Part of a small language model's weights: rotary positions, capped logits.
Each number is 500 + 25 x the weight over its row's rms, rounded and kept within 0 to 999. Layers, rows and columns count from 0. Numbers have three digits each. The size before them is the row's rms in percent of the matrix's.

# down: layer 2 MLP down (transposed), 448x160, rms 0.153, rows 76-130, columns 80-159
# gate: layer 2 MLP gate, 448x160, rms 0.163, rows 77-130, columns 80-159
# up: layer 2 MLP up, 448x160, rms 0.164, rows 77-130, columns 80-159
down76 097:503499509486519507466503551520461507466550508496471533516481462519497545493477496498488507490497479510484477433500489490540472528482553499481521508492459456469493494512532490486554479486495482538488517498515530541504543484464478489461510525
gate77 099:470486494524525504476541520514493485548510527491474520514509494484470512489527538515499526444502488492523522497504519486512485545500521519487433541484514462456490504511465453535504499540527483518508504500558507504487522526497534534512498526
up77 096:486519501536495445488498506509487465504481531490521524519490494509505490551530490485485471544498531473494534508502520508503525515514516460506527504439469483515469482516505489552524493425473499523558476479540520507496477436497505504505523452
down77 094:491491521473477504489490511516508471509489506523471502444520514480524495502492458513533497517504458507474543512541458490522546476498514503501519482523456502511506489439481482467488488480546505508532457531526512494498477458451499542521446479
gate78 100:552525535503477507539512512475485466501535501540469509495450517529548500487504497512517505517498484494529499546470464500466493520514476510503503518471507532479437455497482472459491472487485526450524480543507474534450481476539512523485478520
up78 098:510497536469503501526513496484474517519523498510471525513483499540518513456544521544520481533476489460579499492509500506477448525528488521482475543546501469519480511489513506496522487476480532443493496516496452513470493492508529484514453476
down78 095:479412495487468480528495539491445477480475458503493469485510479524473485516513492525503501483497505541525482511527467520521497504505473487501460486505472473511501479443526519519485487527483510500484541534485524472506503503508503478458485510
gate79 090:498505486449514468492508498479486527482535547478483555521507505532487500517444532491522490492506493455456544547475470516512489477491497506509481436472522484512496520497507524509444480496457509520525527505457504509530523508515487462505493495
up79 099:473503490504501505475512473486473506475502470501449508484495491527552528517506437524494491524534463428464495461470506475472475508494477505501505482499493538522522504521481484473523535497463556448519475462488519474521480542553459472460521510
down79 099:486562478537480487502519537476476495487488446494518488489505520511519514517513506501485514505535481482493468502474503486459536510515499515499497475514524495560473520443502499462482487546523544466464486490472528502479437513517487524472518489
gate80 105:505450495495508506518552513508513485456530513500458536494506453486467510586502492523476484550552484496544523482469520552506511533482479495497515500494486510467500483532530519463460482486501490517478515444490488508488514517510530494526458492
up80 106:445473508486482512512521497444494467479545507491488462499499550485485529523502431514448523474479517492469466515528492475499481503491520491517480526516499520504514502523476495530471536457477493494502501471511468430502485532487470451488493497
down80 102:509467488522516471521506507506526462471498531482494556472523512473464531506461494571523498550550520516476511467498461521474493517494515550499525496519484538472515499462495498488534492500480499504503531509474487506509551422458488503551482470
gate81 102:535520482490520534481434509505474501535504471540505513490537510538457496483482523484503464476539522467487499502471501486462482477522529500502471504503512532481495502453493532521523507544529537487497466500509456499453487520537482461504469498
up81 102:496543507519499493508507496484457500512479506498489490460550510503529521530514493507498528515530501488501460493485486463468531485474500507486479492514524448491515478510540457479492510503506548510525525517518496540511507484474474487532501457
down81 101:521543528542511500440495481479510502514501477487519524466494515485509544537474496541525480482505494492447526486471464520500567534495509481472474495521488488509515514549506499527498499510465522497543500538495529525507527483459477518523518497
gate82 094:492508502544491483531490522476458508545499539504502485476473494517469440507519487526484490473511513473499549472497506486501532513513495480493485473467535481516481550504515503503490486514499534506538468509535489479534489496499499501529542473
up82 094:481487492547510514438502534548487514480496485491570525522455478495528501477475514466507485506514505517506499504502549534512506482474523512520482498529491492477502483497508519505485501480510529529491527471476473494471502463493498511536516520
down82 096:511536523514473514477551482488464515502514490522488481513493523452510510499471509532509485521480492482531489498486493469521500431494459537533519491436474479468502497499483500525472484523514505486479505541479482487440517497512481464506493511
gate83 099:462504487490504475525476511518511503514502532502539482470482509511479501481503489496480413504499423502527510515523466522500496513513534515529461473485532512473522502505550518509486501480495484475462503494509481486530457433532451466527503505
up83 098:508539490467511483541461484470508505544510496476497482475495493490502527423499525514478502474508489568498487534530487474481499491574513490486436486494499510513480482500528524533517491468462464470498450471517476508534472498470529507500500567
down83 098:486489518503520493498544496523487498502493523517494538509512523490498503543488489555530475512504521514431474456525463465498469514471491525477505527460541549510455494523518493494548518501507536550480486561514507497482512520500503504462499511
gate84 100:516458547473501495479461564510482488505469487512518520538503509517554496518503485486512492475499510467496456501492469540537502543529479532521523487471482490447519454465512504529436494542549512538505503471478489501520525465503516521493498486
up84 096:551474455532501482505480521499483493516499492520487480510478484509518487533498515524486513443519489523484476529532483505524477516477520497528494524535467482423507498493478485482505465509475513528541466492477504540514479518490499490548475522
down84 101:538513493540481469478511493509518475483507510535488466467490503532490499519500513463475494496479505499513495441475451524474487502525525463487496463530486477522475468501508509511483489472483504466465529525491546487531523486525482483522550512
gate85 100:483511520479523499494499455521493508441513540482505489522475499498520457502484462468473541485440515481492532485513497472474502519503448509475518491516516505446497531517513488506498507480530521517536505476497479516516499454494502476481464513
up85 098:495466505536458492493530549526514461544478532546516491473557568508542517459510532505498498547497492518527502554479505497494491474533528480543500501510492494552503523473525503480499494518503531497494437485487487516517540495514489542481493501
down85 097:470538475525472508494495457516532510511510508505480505487522541495530528493522533485493504519510515503441500528502511555548510447542534493531481492495510488490456513488514488491488462498536491510563513519523510501500485519455548511524471529
gate86 095:436526498503513512482522525506516511463505495513479552524469503488505497488520463490512478477496493523505499504526488533471465561509468523475507514461504458502509521514492478513531512502514506479453447487521451561474482524500468480476510507
up86 100:474491529498483450527536481520452525458503470518480507469464516505475477456490555472479547485521492505500490494559545487507498508477487511478490519512514499527501506484504507515501486492524481470504551485514532502539481516466523513528500467
down86 103:507511470499502487562523521492507514533539502533460479497522513483492473503497550493504463463499499461503472542522451535536481531496502494510481496547532478521481525525504519539487506499524543479486503520469507503490513541467534493507481477
gate87 098:486481468525442561514509508568542492468536513492524523501472519465510482479470510475513527485466524523507483554507515498499505501530519486506515521532562474503497505520473520478517510506512542501536546492534479454496453465501524486544495530
up87 101:509489464463527532526478484514481505534548503533489475511461489513478479526487512545481496495529538537514522480533521495519507504493490524530518494447529505511513493491548489490495483542518467490522497490513491493464538496467498516510503465
down87 098:462518517506486529514530501488474508485509506478479525503500483525432455519518481482518533507515519456555524548512479493509470535536481535494485520495521541488477495489507501500508498521473475499487545509521472499503492478480488543500516523
gate88 097:521537512517488496491476461529498461483504537510532536510545446499505493497489461514519485497488504460507507499509514454535442471463502495498547466487507515508474497505489525489527529513486496521456487541501502492508534473509485495510483514
up88 094:505421505560477520555520504471511553475508500492494479488519531469510492485526518495514523549480491505484494494512496507490528486517557456503472460487528530474418475496514507519499508503490541506490474495519526505475504532495494523491540492
down88 100:529520490514513468479490514504508537515539508518566482518484494526489475474467499523507525506486494503462450470497513504509511525514513538527469499576512473488508534465488531512494481497488534480504517492491501515530505460503513507503531501
gate89 095:482517520509535547469498520509513490503502536507517499501490498524486506571520471508476463515527495471508502532477524481572516527517460480481557453481495449547498499538512528515481554492485491470519518520499502482451483468533457487482494537
up89 099:484503484458511495539467479486493485512545462496477525553484490522519486458494530477550489459498501475496503507484502469467487461500524509515480509501492474475490509442490469468507458505528522497553510514492487508532549491487552524467512494
down89 102:533496564509516450499487495498502471487510455530467515498493496471459499510499508490475511488497503461484524516504476527523532479503504512510474503474544532576448555474490529500519530500500501542525514477527497553512511510532515469463526465
gate90 100:502435478521446469535488522458486476501407523495536490527506508525547501509491496458500485492503497535549499545490520497453518535476492551514525505488513508523503519497538453475533491518524520511484522522503501508491487525523546502461487497
up90 104:446503530496486460479457510473516502476488533489497469478502499489531514501471525462506496512478525484550524501536541505483477535498475487554540485516501457569542489472489473509479532485493476467488463523545468535497485499520521546487509444
down90 102:477488515524476528458521516530497501518480544469523502503461507510465540499544500498482472494466523508528470508466497508469506515520500517516497531485505496504485509512526477476523511492499502504479496523522519500456487515510558509474506474
gate91 094:499500497501492469508509496477524515532497485502534525471499462488502505490504481498496489470495482504517500465485494498499524462501483558519482542509494514474469493505522516502480529481459527496548527518524451482467489518449522489470508485
up91 098:498504462523508524502525520571557521477457475459494475507505465500506512479477504512496515468482498496429491496515490507508493529542537455473529524500480486518468494523544511537529482500483496487496492513479479471489485509549485510515520468
down91 092:498538485477517485459492516531519484545433463455499528514512514505518557517541523497525520500486485490499503539516471488505498522518480480521498477486520512449470522500514528498522513541543470511558488481509528594486510515495501510473517542
gate92 105:462484455513495514482479522503477486481559494505516474538488535496515501527470489439511576459531528481511488488473479493479514482446471461471525492472509472501518531491490475499492524524490536502466477511495506511477508516500495517513505460
up92 099:553524508510541510460505522492515507508522476512503514458521483536448464467529524496532492523530457499524517512485491517504520478542507507485479508507523485489470494483524504471478550524508486504514489516483498490459518515494503509496495511
down92 101:556517463501523481470527492521509539483487490472527523538492518505530494490525512496515510533510505435504464524500519482499480494496532506448529534484518533444519462519504510493485510512492498516516490454489527468490506499523536519525461529
gate93 103:489485498502473514487460500499485504508479476492504503494518518519481496513463519468523564498503494495542564534541483454496528535437499525499505505485525500484505491536484512503487454487514460518480508505468468486505474497524545549487507492
up93 099:480472501483499498528525523487500498531469492464495427527488494508494505483559494470508523507491540499475495506537438494455473499471489505467461455517538443514509459482450506472493473453492472491507510510503489543484444491492530491470492516
down93 103:489465515472507479459516525519504512556510511472485498499497523550471527523499516488522516485539555497500507515494475523421490494514488512493504504507471494479528497448468521498484503507477473479505438463478470514475517471505505480480501537
gate94 096:510483513504510526521473501526528474515528530526501549539483514496498506532550498468484503500533501474501503436508496493439514442519490500533521521552494461454502455555484507472460477540490506510478486499511545522518503547490494443513482462
up94 092:469461498532480452475522488463499494509505486522471496486524475545511536485451482554509496478501518516528517554467478555541477547451495469492516504487465512556508501476528490519563539497497525470517521528474481483494507473506493556480505488
down94 088:512459504531550467503465504479478510509480494514522495503488519487512493519483444527519504446473490500478490486527545494487468528509473569476527504505486514482519480540539510519528527469488539487491508520534508513511507517554511492507512521
gate95 102:533493500481494525502519477460441515494496491467519506531520525506494514473524490493471526457488512529519451500511525492513487459512422527501501479551488492514424514525500452460475496521491521502537521501479495498500529475522500524464482532
up95 096:502515501510518506543451476489509492510478485497504477478507512494474485516487498506546515482485504479497482457502475524545511478519479555528522478498520494491471466474478494492545500536450469527510518505492497486508481504519477484480461505
down95 099:546569517475491549543529504515519462459474509475478481504476490501473499481508508502493511483512497505502471483486503471482482527500523534490537493496499526495513490495461493458472484482514534506469541526550449465499500526498519530518481524
gate96 104:523507450488457464501521517548470531532522510516520442501489500536468493479499524484507510464571466547515510490517511500524498530504482492512502508500479491510526492496505485482524445468497513567534540476481490510505515492504499473469479522
up96 106:510511462528499468487546545524498506522546474483509451484480527491521508487473528503508539487547473508498512520449492502507543514454508485537453483535503513524510513499480503469500464500510501560558560530504468490526534546506493469519494481
down96 105:492534532513500503541456531520509503514462484520490517505508502482466499504496538471517489555475468489460472505494497516497505556492527545525510539499521493494486500513502482502501506494503495520444493491447496511444473491452499508494519499
gate97 092:493494541489468507469489490524468493544485574484456498515523529502487476492510508510547497456518472460504517477475505477490511517518511500507484479535438483480521505492534541471473525510496481518495513472523514550491471475467490517495503477
up97 099:526515485506520488454485487468474527521473507490486504464500519483524564493526498475550508504509486475548531510490495510495473535534506508537473509514506484481489509461509521497447480502544506506504550491510491498507479475466517537528520475
down97 098:522514516539489496477496495522477470454535502469505438512486498485481499504478495501506480455526503523518481516468511515464517464549530522497488510480489555499519516477486475499479498541542464507480507506527509519488481438494434481489486500
gate98 102:506473563558480476504471496488492499494483483517536489517474506481491468492534538470500463445518458451475509491503536534526539472487523477489481494506509465534495483486499450510524485522482469510515470507519447522455504499559484498469498484
up98 102:538508534498490467477497532481476474485483500492470491496485489485507501515503481499497473479477479483509516475508525492545551525500513532498478452510475517527500464502531506446493531484473493526511487500476510507469539526476495494510478563
down98 105:454520473489487521513510536529482473478490493480507466478520513456496547489513476462517468507503502511484481524521536445524491531521485532524518505488484502488533468484479501485506459445495567489482502515489517496479502482506504540503539503
gate99 098:513501511502494523503526494495514540476523463501486545501491478547546533477521539483526507465518495475499485462488524467477432538512513538521489511502518524480497510480468517559539502502482531496544534504485492499503492475515461514536503467
up99 102:491507503463488494442521491537499533527498495483546531475500494479493504447538453474505495502514485482518513464480465492451491507493466497484489466506533529492488480551480493532496477466504522470518532458550477529497479503508527510516527522
down99 104:472489486511526468533495505511509489511526506464501489533517528560530498507448496502519480471516493547495523496504540539551525448532517539500455509489517511542511499528554485510485483512481426506444514514482519506491494502557506533477486502
gate100 103:482482505504525489517501512486483503522496484438532526489516492470447511492531518527519463486454496496477500514543540523531495483497477534478454472547561530521491522506528537454499513509501510531465504497492507535487527480489508523478541504
up100 100:490508494526458520481518470478475450473530503520453499480559518578505477536533507506511490517492554504515491514451467515516479520497494497496482492513514532481537480461528480490518512478548516455491528486485495497504545509479495476503512465
down100 097:520506520543527486543518501491539451547518512557522500469484462517446474516483525491532473493473491524480542457497485508499519503523502514473476496491521512538488490530454514504490500489483534478501478473488460498456499512518531473506515482
gate101 096:500470513478484509513522476499471467495508514464510500488504488508505541472514481514520485483513455491535473486458510509513526496510483498513505542492502559530514467475494499513469514460517534505500487470484527534551462487545484505491468469
up101 105:486524479565518467506535542533496508504543478466477479496458502452462475510513488460501510499504533501489501483542502493529507489483475496494529526502421489543505521539506504469485511501509453500500534519496479499498508484492519487540534508
down101 100:474504495510496507532565460504499522476534491505512591533456484478522458540531494526532501507466493522503467540472490468498463508540499531503518513510472541488435525521500516484457510498563527486477474533507513552516508489467490524535497471
gate102 097:518440513498504478473493531492497490502522491486525521511524479504491533521482517527481493505434499474481527484502530534482509492499495508502509483542496532487463494499496493506498475489456530494466491477500463545532479528472569530503506536
up102 103:517514488540528524443488500523532521502533539497507511470508480484482446501513512502508517475463485521508504545498502465525487493471515522520469475498507530514508539488449481504501489474513498475505493488472488468493517441527519515470480444
down102 101:508471514519480542492518514507501542469499516505494500474508489478567472501506511497504489500465494525528494439484533477484484484497494536506488492555491479510487493478508486529515463518550509484510468448524507526513511517532480507478501495
gate103 102:504468526467482507499539505517506530496502483497489511452476524488551507501465485502473506465582527487518525452547451483510540459520496537474513497524529473473508516502496519476473474495508506514472482511494527513479511477551516501496500519
up103 112:474481503479547505496469469525480512468488488469577533520519473469514487529453497526519469509543464526479501431503526490465533531458507528487515484496521502498532443497519525507530548498521493495510509530504538456523482494447499503485495518
down103 104:507530491530504488508530430501517507507501530520540510494469473486497513482530512463508496522543504512496493524488525494484510545480503477470473517499480518529496509486548494520502477565480437486523504462504479492521517513510537528478498502
gate104 108:507528524514493481431515507504485550483498489500462506461506513521489474484499501510482511501479482526511486554513511546450489555532531518524516485512451482519486472509518463496524499533475512462509476508477514502500501501525490528503489512
up104 102:529512531527518486488513500496508476498526494485482528521504506518553477521504508467507534478458536495510477513499476523492481475485500520481522487492546518556520522512509509514488510527507533509511482449499501501552479486477516573487504516
down104 105:546493499499492500486491532492477549487469510528505548464495501535532493499520473483479453495504493500548495492501488522515525510520515555555487455472521523535485513524478499501542526489520504520546531509500497504511480524516493540492518471
gate105 106:476493490528516498534502511526519525512481505491493517515509475547513537497556499478519504531473488506476493503485495509544455507533485514486487490446517462503469486511471544528477494454462540498535500517530493526497452491517468547492481512
up105 102:519475529499473487496509509536497513472501446479520481515484495526479492527503514520505521515458498475486515537491429473529491491512454476485473499483517461480511497495534498491504464457492538485479527517497517492465545501484465497484486536
down105 101:484498509516504517535532454530545474502465480477505532511520464515492465499457517518481481523496531493536490501516472511512515532491499509474518479523543513552503466530479518500497527509495460491535483496529498513492518478445514477503460462
gate106 098:499512498497468496497498507471496457534526480549548522514479476523525490533487481511524521478494464478472502481504482481546462520504500494466464489492499493487465548529510539471467470510481517535478486437535535516460504485534482485536488525
up106 105:518486533494482508438495493575494472484490539512487511490482522478504470505505481533540533481517490494518463440504523496531511515480505504504486487433508525518518483522515502502497519456478519485510478524541534504481452506531503499454500515
down106 099:504476535513540486491501514500504499505487532503521490535472467493464457489490491550521547475487510509500498514465479511474529477493525483531510510529495493503562532460509495468478463475490546474487464496464503487476480532501509510494478470
gate107 104:515529437501478491493511494489506483438509496500532518487458500515502518520515484470495503488448544522503565500517493484489532498489545524482452503494509497493521485454502505508501461450491473476483554485500482458511489547495480508511470533
up107 100:514471516456493498502481426493470492501516492466524509535496530504489525505544494507563527481502489488507482483495520503456525516495462527505503527506513518499508564471458465486485491477549550497493541470477515466504531481563447468502477531
down107 104:529463537526508484479469555477516471508562492489480501512540495460516456480523483536514473497519485469529508521542477534523542533513469503522493466511482486499459502479475511492472483500493455507505519497499423490485498474471482470466494505
gate108 101:555523533530537524506481519472490491504515474508508519475456543478498462469532503479504479502495505480483484523497482477513572483524482477461548499481439467559517504468504503538500471493498523490495477538465501480509512513504477485488451506
up108 102:501526514487466543512515510549524495522471523476464469519525508491524499496437520483464469551481511510526489510488477475479559471464501471448491469485505491480510472509522484516497550506528508507497498525493513503502515473514494495509558506
down108 107:480510498511507513487457545462508508503478546511502517500511509474569552520515482515453500525512520491538519521525470509480509499497457491515528486501520526469510486507488490522483480500472491544490554484525418518483483520453505490498522528
gate109 102:498513517486507514498506516526480515519480471485505503508499508504492454506517473535517483468484467493471528508496496511451550525477486485552512483482472514495449506480481549531557534522430516533465499510479508464497532483543506475544500512
up109 113:481508482552484517480519509506495470470531486498529511507488468486478501478499525524452539527510529445483520498463523470525470493476504476468516501500534487493541511478458524481470513478536500487515551500508514540487481534494460490480538466
down109 111:494486511454493488502557474503512477525509491477484502529495514498470469507499486447558558497542469515537512513499475509526544473537474494484486501503453492516485489515512435526490557475488529532501489504436510501498502475543483479513517572
gate110 102:484521481483508486436490531503507503481496487478520527477507505512490485507511481510507514459524466479470490502511517472475551505534493467493496478496488531480483510465498502503530479518506527461515520515492485554528538462499499496504504509
up110 097:505529537520478490511453492469545515527570479504456518484512455500494484478474519481522491475504510518459481481478501495472522506503485520490573494525491466545517503514506513499498482513537475510464517489524546479472505491453501510493475484
down110 102:531515504483542474486507463504494511509477519496471545530467496502477505520500499456461544478494498484502418510485485491475530469522499544472477470495489516491497542482483512472539527502556524488460477540485563508475473465489478533469501480
gate111 107:473520502503536483497499478481496503537502453466456509492525510512528452462519510532494449535448566466533522536486501485507507454531475511501532487502509506488478533506468502504536489505474486521515501500518476527508458555519506507459500545
up111 106:528486508483503502477459495536479456484497505505500515508527446512487483506508502480489506493504548503542514477521520521456477498530550487578513541531541507519465500552464501498531529494503500474481502471527531492513519525478530456522508487
down111 104:480504538543502548498478488491503555481473531508494492498528522555495473533497504484498499506507538489508518508465528465553508514473492511482501501460482486467483525480511492478550431509500473497473526485490486545475490505522490491490499512
gate112 095:489519488514521527512533524450513504501487453533494491480514480516468484486451491506468519489489505540461463544496499452510540533466523497528534540465490487512470499492463455458482507490543476487508473504453489509525476499486486517470506515
up112 099:544484486471464441523527504492487513512486470508468480491488513521499533496487480525489478474519445540432473488462476524517531513550506532495459519493489541525495498480523488491503510479498477446472502539495521505487508477456513502504459494
down112 098:481459513503482534498537507532476508481510485505478488509505518524492504501506489490478517552536500483517476465513477535525497497495564452511478481472500499492522494544535484497509534533519485488484539500494516491484481528494511453462494496
gate113 101:445528476508502549506499495505510490516495541488470483499524512531505510483499470489487523455532519470508506481525530463483526504482465525504578507528462491540511497493474518521476513508492481492511517525486491436458541527509525511506468479
up113 094:510492527499465472520517476490455482532524472537527473471503470493481502480519530493488499502495466520474471531507467535446462541442518478491500476496557509469451539505495517505527446483493480526501526484503494491510445471478522522515473449
down113 095:503496489489482522440496501495478485503510472554534473482496499529469508456510478506584483497489480568495482506505511470465449480530488527481502517553496494426535515509502519493455559481534521493485519506508502503539476543531508455520537507
gate114 094:479466498513482523502494480519493491534508517530493501517506458484473525488450505543527497492524445525479493503456521534497458456453549554512470526510545486515526508510477536525477468490472486469529484465526491531483507475512513492496501522
up114 096:517520498451480494488463461538510455513479481544502502475502484505492576463452526494500502512493454507486514491465504514470485502536527510523515487495522486527490513495507501495486467508506491485507532465508467491444480522487529478468498529
down114 095:502520497511513527490522543482497488544502504477450536517502517544498497536486459471566534476536486480503526502499478525482497461507499490491507523534534482523514437483466494533498516559502497493471509500509484481533507468473465504471509518
gate115 096:490477477500524524475536494511449513490505522510485504543589505494510473524477527492490546470495488494494504434518476483502452493513518509507538483482520532466494482550482519451493494536545518487481518476425515463453516451459458514489517475
up115 094:504509450469504543496488505507448519567534521471502524521456515469464503509492464545500513501501493484502514520513512524515520493538465514437470517502544533498532489504493494465471510533479530471546507477513504525548495487483534515525474507
down115 094:523535519496498517500493458507502465466543472499464524492510498547490530527512498467511490474494489501531512487543553449458497526518498538481489505511484469477510472574548518481491539482512486507454507517522496490524483496448514487487506492
gate116 109:502460524463483511518504530536486519516498456467435492505503520512494540478510521529505511501487480489555493526463493467473472469511515527463509540530493480490549458496518493457485459494494495476481528462509486530507508488526490502532531504
up116 111:492489528502481510502475518487512466512512486499519461498502494495529478520496519471505504470535483454505491481500494470490489472522519493521521504523489498470504459524564467554501433490536513468499485512489501438518495521494475517522512476
down116 111:535491519475475471486497485476502484512498513503515494523487491522518516508511529524469487488501523515513465500474453485567496544494469521474508492487518514413468488499501481502511457511513505494482444492481497499557539507513550487487513470
gate117 101:505473485512521478489494477474473519514508474486548473478498525450438484543489498521516560486514496538488516473483510487520536538449459484495483501485509516531488473512498534487505456469556513515478482461490508500505480513558498498499493460
up117 098:530511478487536456487448437481527495492469518465542474480507499518506476461508521481467531492468526506472519521487511497515496479487474535517527467512462536488479496520505465484478515514520469492452516475521470535462515463519498477492541512
down117 101:480535512490509536498475459495514472501523508492500537513498474544490431493493494471503519446464475495486511494512487492501482483538524498541507502480458497509505479524484531458513527508513481460452559531501519506526523522466474495486521519
gate118 101:490499489467487522450458498538532508515515503509495506500510473506506508489498567511511504495481522530509579535475482513505499533517495519502468513554486523449498495492471507508546477504490497450518533520475486468480494579450477481475494465
up118 100:481485536516507511538544471474461461483459502510484520512546550491533516461478488547506507537464541491508523546490509528488532529513492533497468550514513495485520541518534453473477478528483510558484460468527480454508480509478508500451484465
down118 099:469482494518510529453491466521453497497512465481472477517537487456467511492520486469491497488487522487492509495500474492471475444510498506530525485531510487458553503495486501545524509473526502451520495566486541503477525479540468505534516511
gate119 100:519497478512472494541491472520485486481496470494496494484480499524483534534512521486520478517461505527465513515484503475514506516482553513466513505500527490523475536510548497501526522497512472521518543521502469536513466538544506545453530500
up119 100:491523533545504515522516472503523455519506488531475484502493505546501504539537511514502474467468506523509541495518526467490512496490527478484481449501530483489523469507569503506528509482490484530484511529514510489512560550493535500519517522
down119 100:468479525514516507450516497547475476494499519491480511510489476529504523518517468491493505512469518524476529452482496494518508450496480502500510499485511497532461512460522446451514505537501462469503540459495517524471507491509532454520487505
gate120 099:458509484525495461550478491512497470526504496463505510525513497499537482471544529533524471475500490522488468510447471507468450513523562496475493491530533475446483524475518472489498503500526517517496510485471537468482503504484496481513529522
up120 102:543453508473517449503499491491500503478489526506489493502465464544481477506496493442492474486482529478513496493533490483501506464450484514562464469475545514512504472554527510527500508483504489466515475518514474491491496494487518461488476448
down120 105:477495474525551510544496522518499491485486528504534517465518455484518523488475472498485499509516444489510555497494515526522484523490471490519509498460502500510479537485530526517495507458537513476564490497491513527499493488487524504501515514
gate121 101:513481462510482508495516495457529518493497479445521517517539436490507514472510491492494517506502467495474503473477417473494527489509517486502477510533556522499469507477498535527468503519503427545465492518503534479487471468504463514470553509
up121 099:511488526481549477469527489492473522502503513467474472524495560527540504504517538480508498526534482471474519514524477533465489504524492514509485499499492517488494512527511549490503479458506527504474479544457495477505537515484498484492504509
down121 101:508567483449536498478511517555537508507487469488515494505494522512501518523508512519490496473517494478527482532451508518502498474451501521523522538474451506474464525465513515435559487525536484507487529478483473498489508472529484543533509492
gate122 098:466519504510502495519511469560494514495467519512471533500481495511493537487523495501521510472475465490508464517499497504541456465497495513490445533470511490465502495535484532495476536491505505450476576510518458530516492447521464497508507530
up122 108:487481483488493509508499492469468528508518522493492479505516531497501504498530458466455571525492504507486514480509505515439528499493505538480492521500462448478469470507475495473505453543516478506570503480479503481488465493507525498517528490
down122 107:442482517462461481483478509490493505511528477474514482504512511485499502512484531520465449475483484505521506517494489462565443460496492502520479528521492532514537480508515470550464469489520494502483481513524484511467535451510501527508496508
gate123 101:527489471487548481497471538500484516471505503482497483490475486501493486502496495467500490544464512496519525508515496502478492494522517535509546482507520469553484498547486495541462516496507482481493498474468530501459490568476529530510465469
up123 091:484564478492484470526537498507500537498481554486551491526500431506500521501550497502506489490485493520534542480524471494466560523521522494524513510504539507472501478485516524484501464509475512512496487501546536505489471475529494461529523504
down123 098:518515432498515527537530486470463494470475533515494482496524517457500539475501511501501540465511488486511479476483489511484501536507507510472491501573479497535514490540500507524520464486509485519495485508510514498553491508475497529473504412
gate124 102:478505471509503521518553550508445533494485524514504507464533511533488515504492498483503477464457481513481485497500485520555504505522528491485506501510482477452513505502531473502542485517522474479516479572467555491483487527498474511483465501
up124 105:501499510506510479511506472502490515484482489535500538500504485555493487513491510498482520535455518465445474530471511482517475478499488475476504562536549483528469507523495481505557470517488486500529510500471512536459488521508487480514475477
down124 100:572465502516466543500463477513479550530523506536507530482505464493448480440518501500501518498497535522530488498504507514546498493491521453482469512512485540501464488531495479509481474481439484504505528539531523433472480499510509491464500523
gate125 099:461507505475524471515505548469536484511495459473547501490528494460491516495481513497486461495494504458504485483515507520504512437505500509459501515503488491453531509518522478484443500486509528542490479500560507520524549481485525458516503457
up125 096:563488521438504522508422466507542485553524550474549510459528535527501549482505466506521475509503514497499499501513521506446542483495497500495485479462522511502515497489481463502485481477509489473513477536467464500460504490509505487521513535
down125 101:514495528482470531492522567502498476511498534508482543535506488479463518464498489478522531507530483521497507465394537539504548470497495480489504518470476510482514481470496482438502446516506518496520479512475479483511516481525515538541471497
gate126 094:508500517528492482477499499490482473477505499516484539544509484512502495517496534506572481516492513510514493478514509507502525507480483468515478498486519517513532518471461500550481523533543501453505506492444522485483508464552511447495459487
up126 097:519489509492479538476482517525518534527492500507509543500502502479523502515495507502531531467543478476482501456473525456532513507507481512454491524459507489497535483517474512487510515513474514523514503483449518523511463529509459498505501536
down126 094:497541510481509469451484461457502525449498502492502538502471439497468511453509504488496499466503484505496510494470467438510511530529477489524493487503496479545482501497491539460474476466517465548475493502514500537513453479521444540492482537
gate127 098:490512509514485539487560545450459497537491524550489518489522491432483478556496532510492510482555501516503510490471472484547461469495466488505479494488526498494509466496523524472469471508493493523491483535476497516464486502492503495528463521
up127 099:482519476497507483495498461508526520485475495478512488535510489485464462497491462497527506511467487522522477450487472514471448508505539505532520492489511524533500531499499514480503524514515506472500520523516513485504473521485533503474536478
down127 100:490523521481501515494504477531523526455483479477472498474475552502458529509512533503471469469549515496513488568482554479503540551494463460531491518548531517499457507496492525526482488539461490477542465473513520501492487480516494533492505522
gate128 104:485483523511521494478503504522483504490516504499534514467515518553517525483502504515499490539450474495515507476527506508480495517525480561486506539509517516480499552510499493483552487479491475478490482454488534483487475514505424480496491502
up128 096:546530486474510518493518532479520528519498513502509534477494515499520513488483462509483574506506476534536566498509493526523515515520472491477506494471561549484541560523506520534508525513474467517513518506510509499553494535522512504483493503
down128 097:548552481481496533502519538510524452503479497442502504517520490519517482515524492506481520486496501553535536463508522492524457504521519499508530513525540501472511517513483487488467533523503525498501507464538512511489490492476449494526503511
gate129 103:532489505484555495513487450504482497525494494539489523496491534512485485467466530472522479499486476490511518495494504485464485470521493496523518493479505497496427480488525493512548507490490514483472494456533518476524519525511490504501502487
up129 101:479511498522543515459432529490495501500485488451515519496507481491445492486461468456486513491525495504521508515500481503567485521489499486474482509518502483502506501505524532484539527513515496526545519504468489537509528493522540486470477514
down129 096:484457513527514525519492529470532468481494509487503513455519471488457489521482479493485533497512461537521502488522477458493497532478469549469500484505504491572491499497538512514496530489516467539515469522486473535501506483458519531562506528
gate130 099:506478508529505493496543495531528508480495523495519517530546470522511497495519523518558489521493511487498518560479488508458514500476501528509497492479498500520420525508546522513491514510526502535545512523529530479487504500506507518468519475
up130 107:468511467537500509469507518442492518464531524458488504515524474470551502533478510498526467494523519563518513475507491523492498529500515531482503486493551485523555543530471473500512549525509496499470513505466506501530542517495473513501455525
down130 102:524501516529499520518497461529469508522530523555522496490474517533496483496523532476445512510459518533486502487518519468504550517526520443487490480483476530459456472488497481503465521576500505504435447482501489516525490501482528512482522538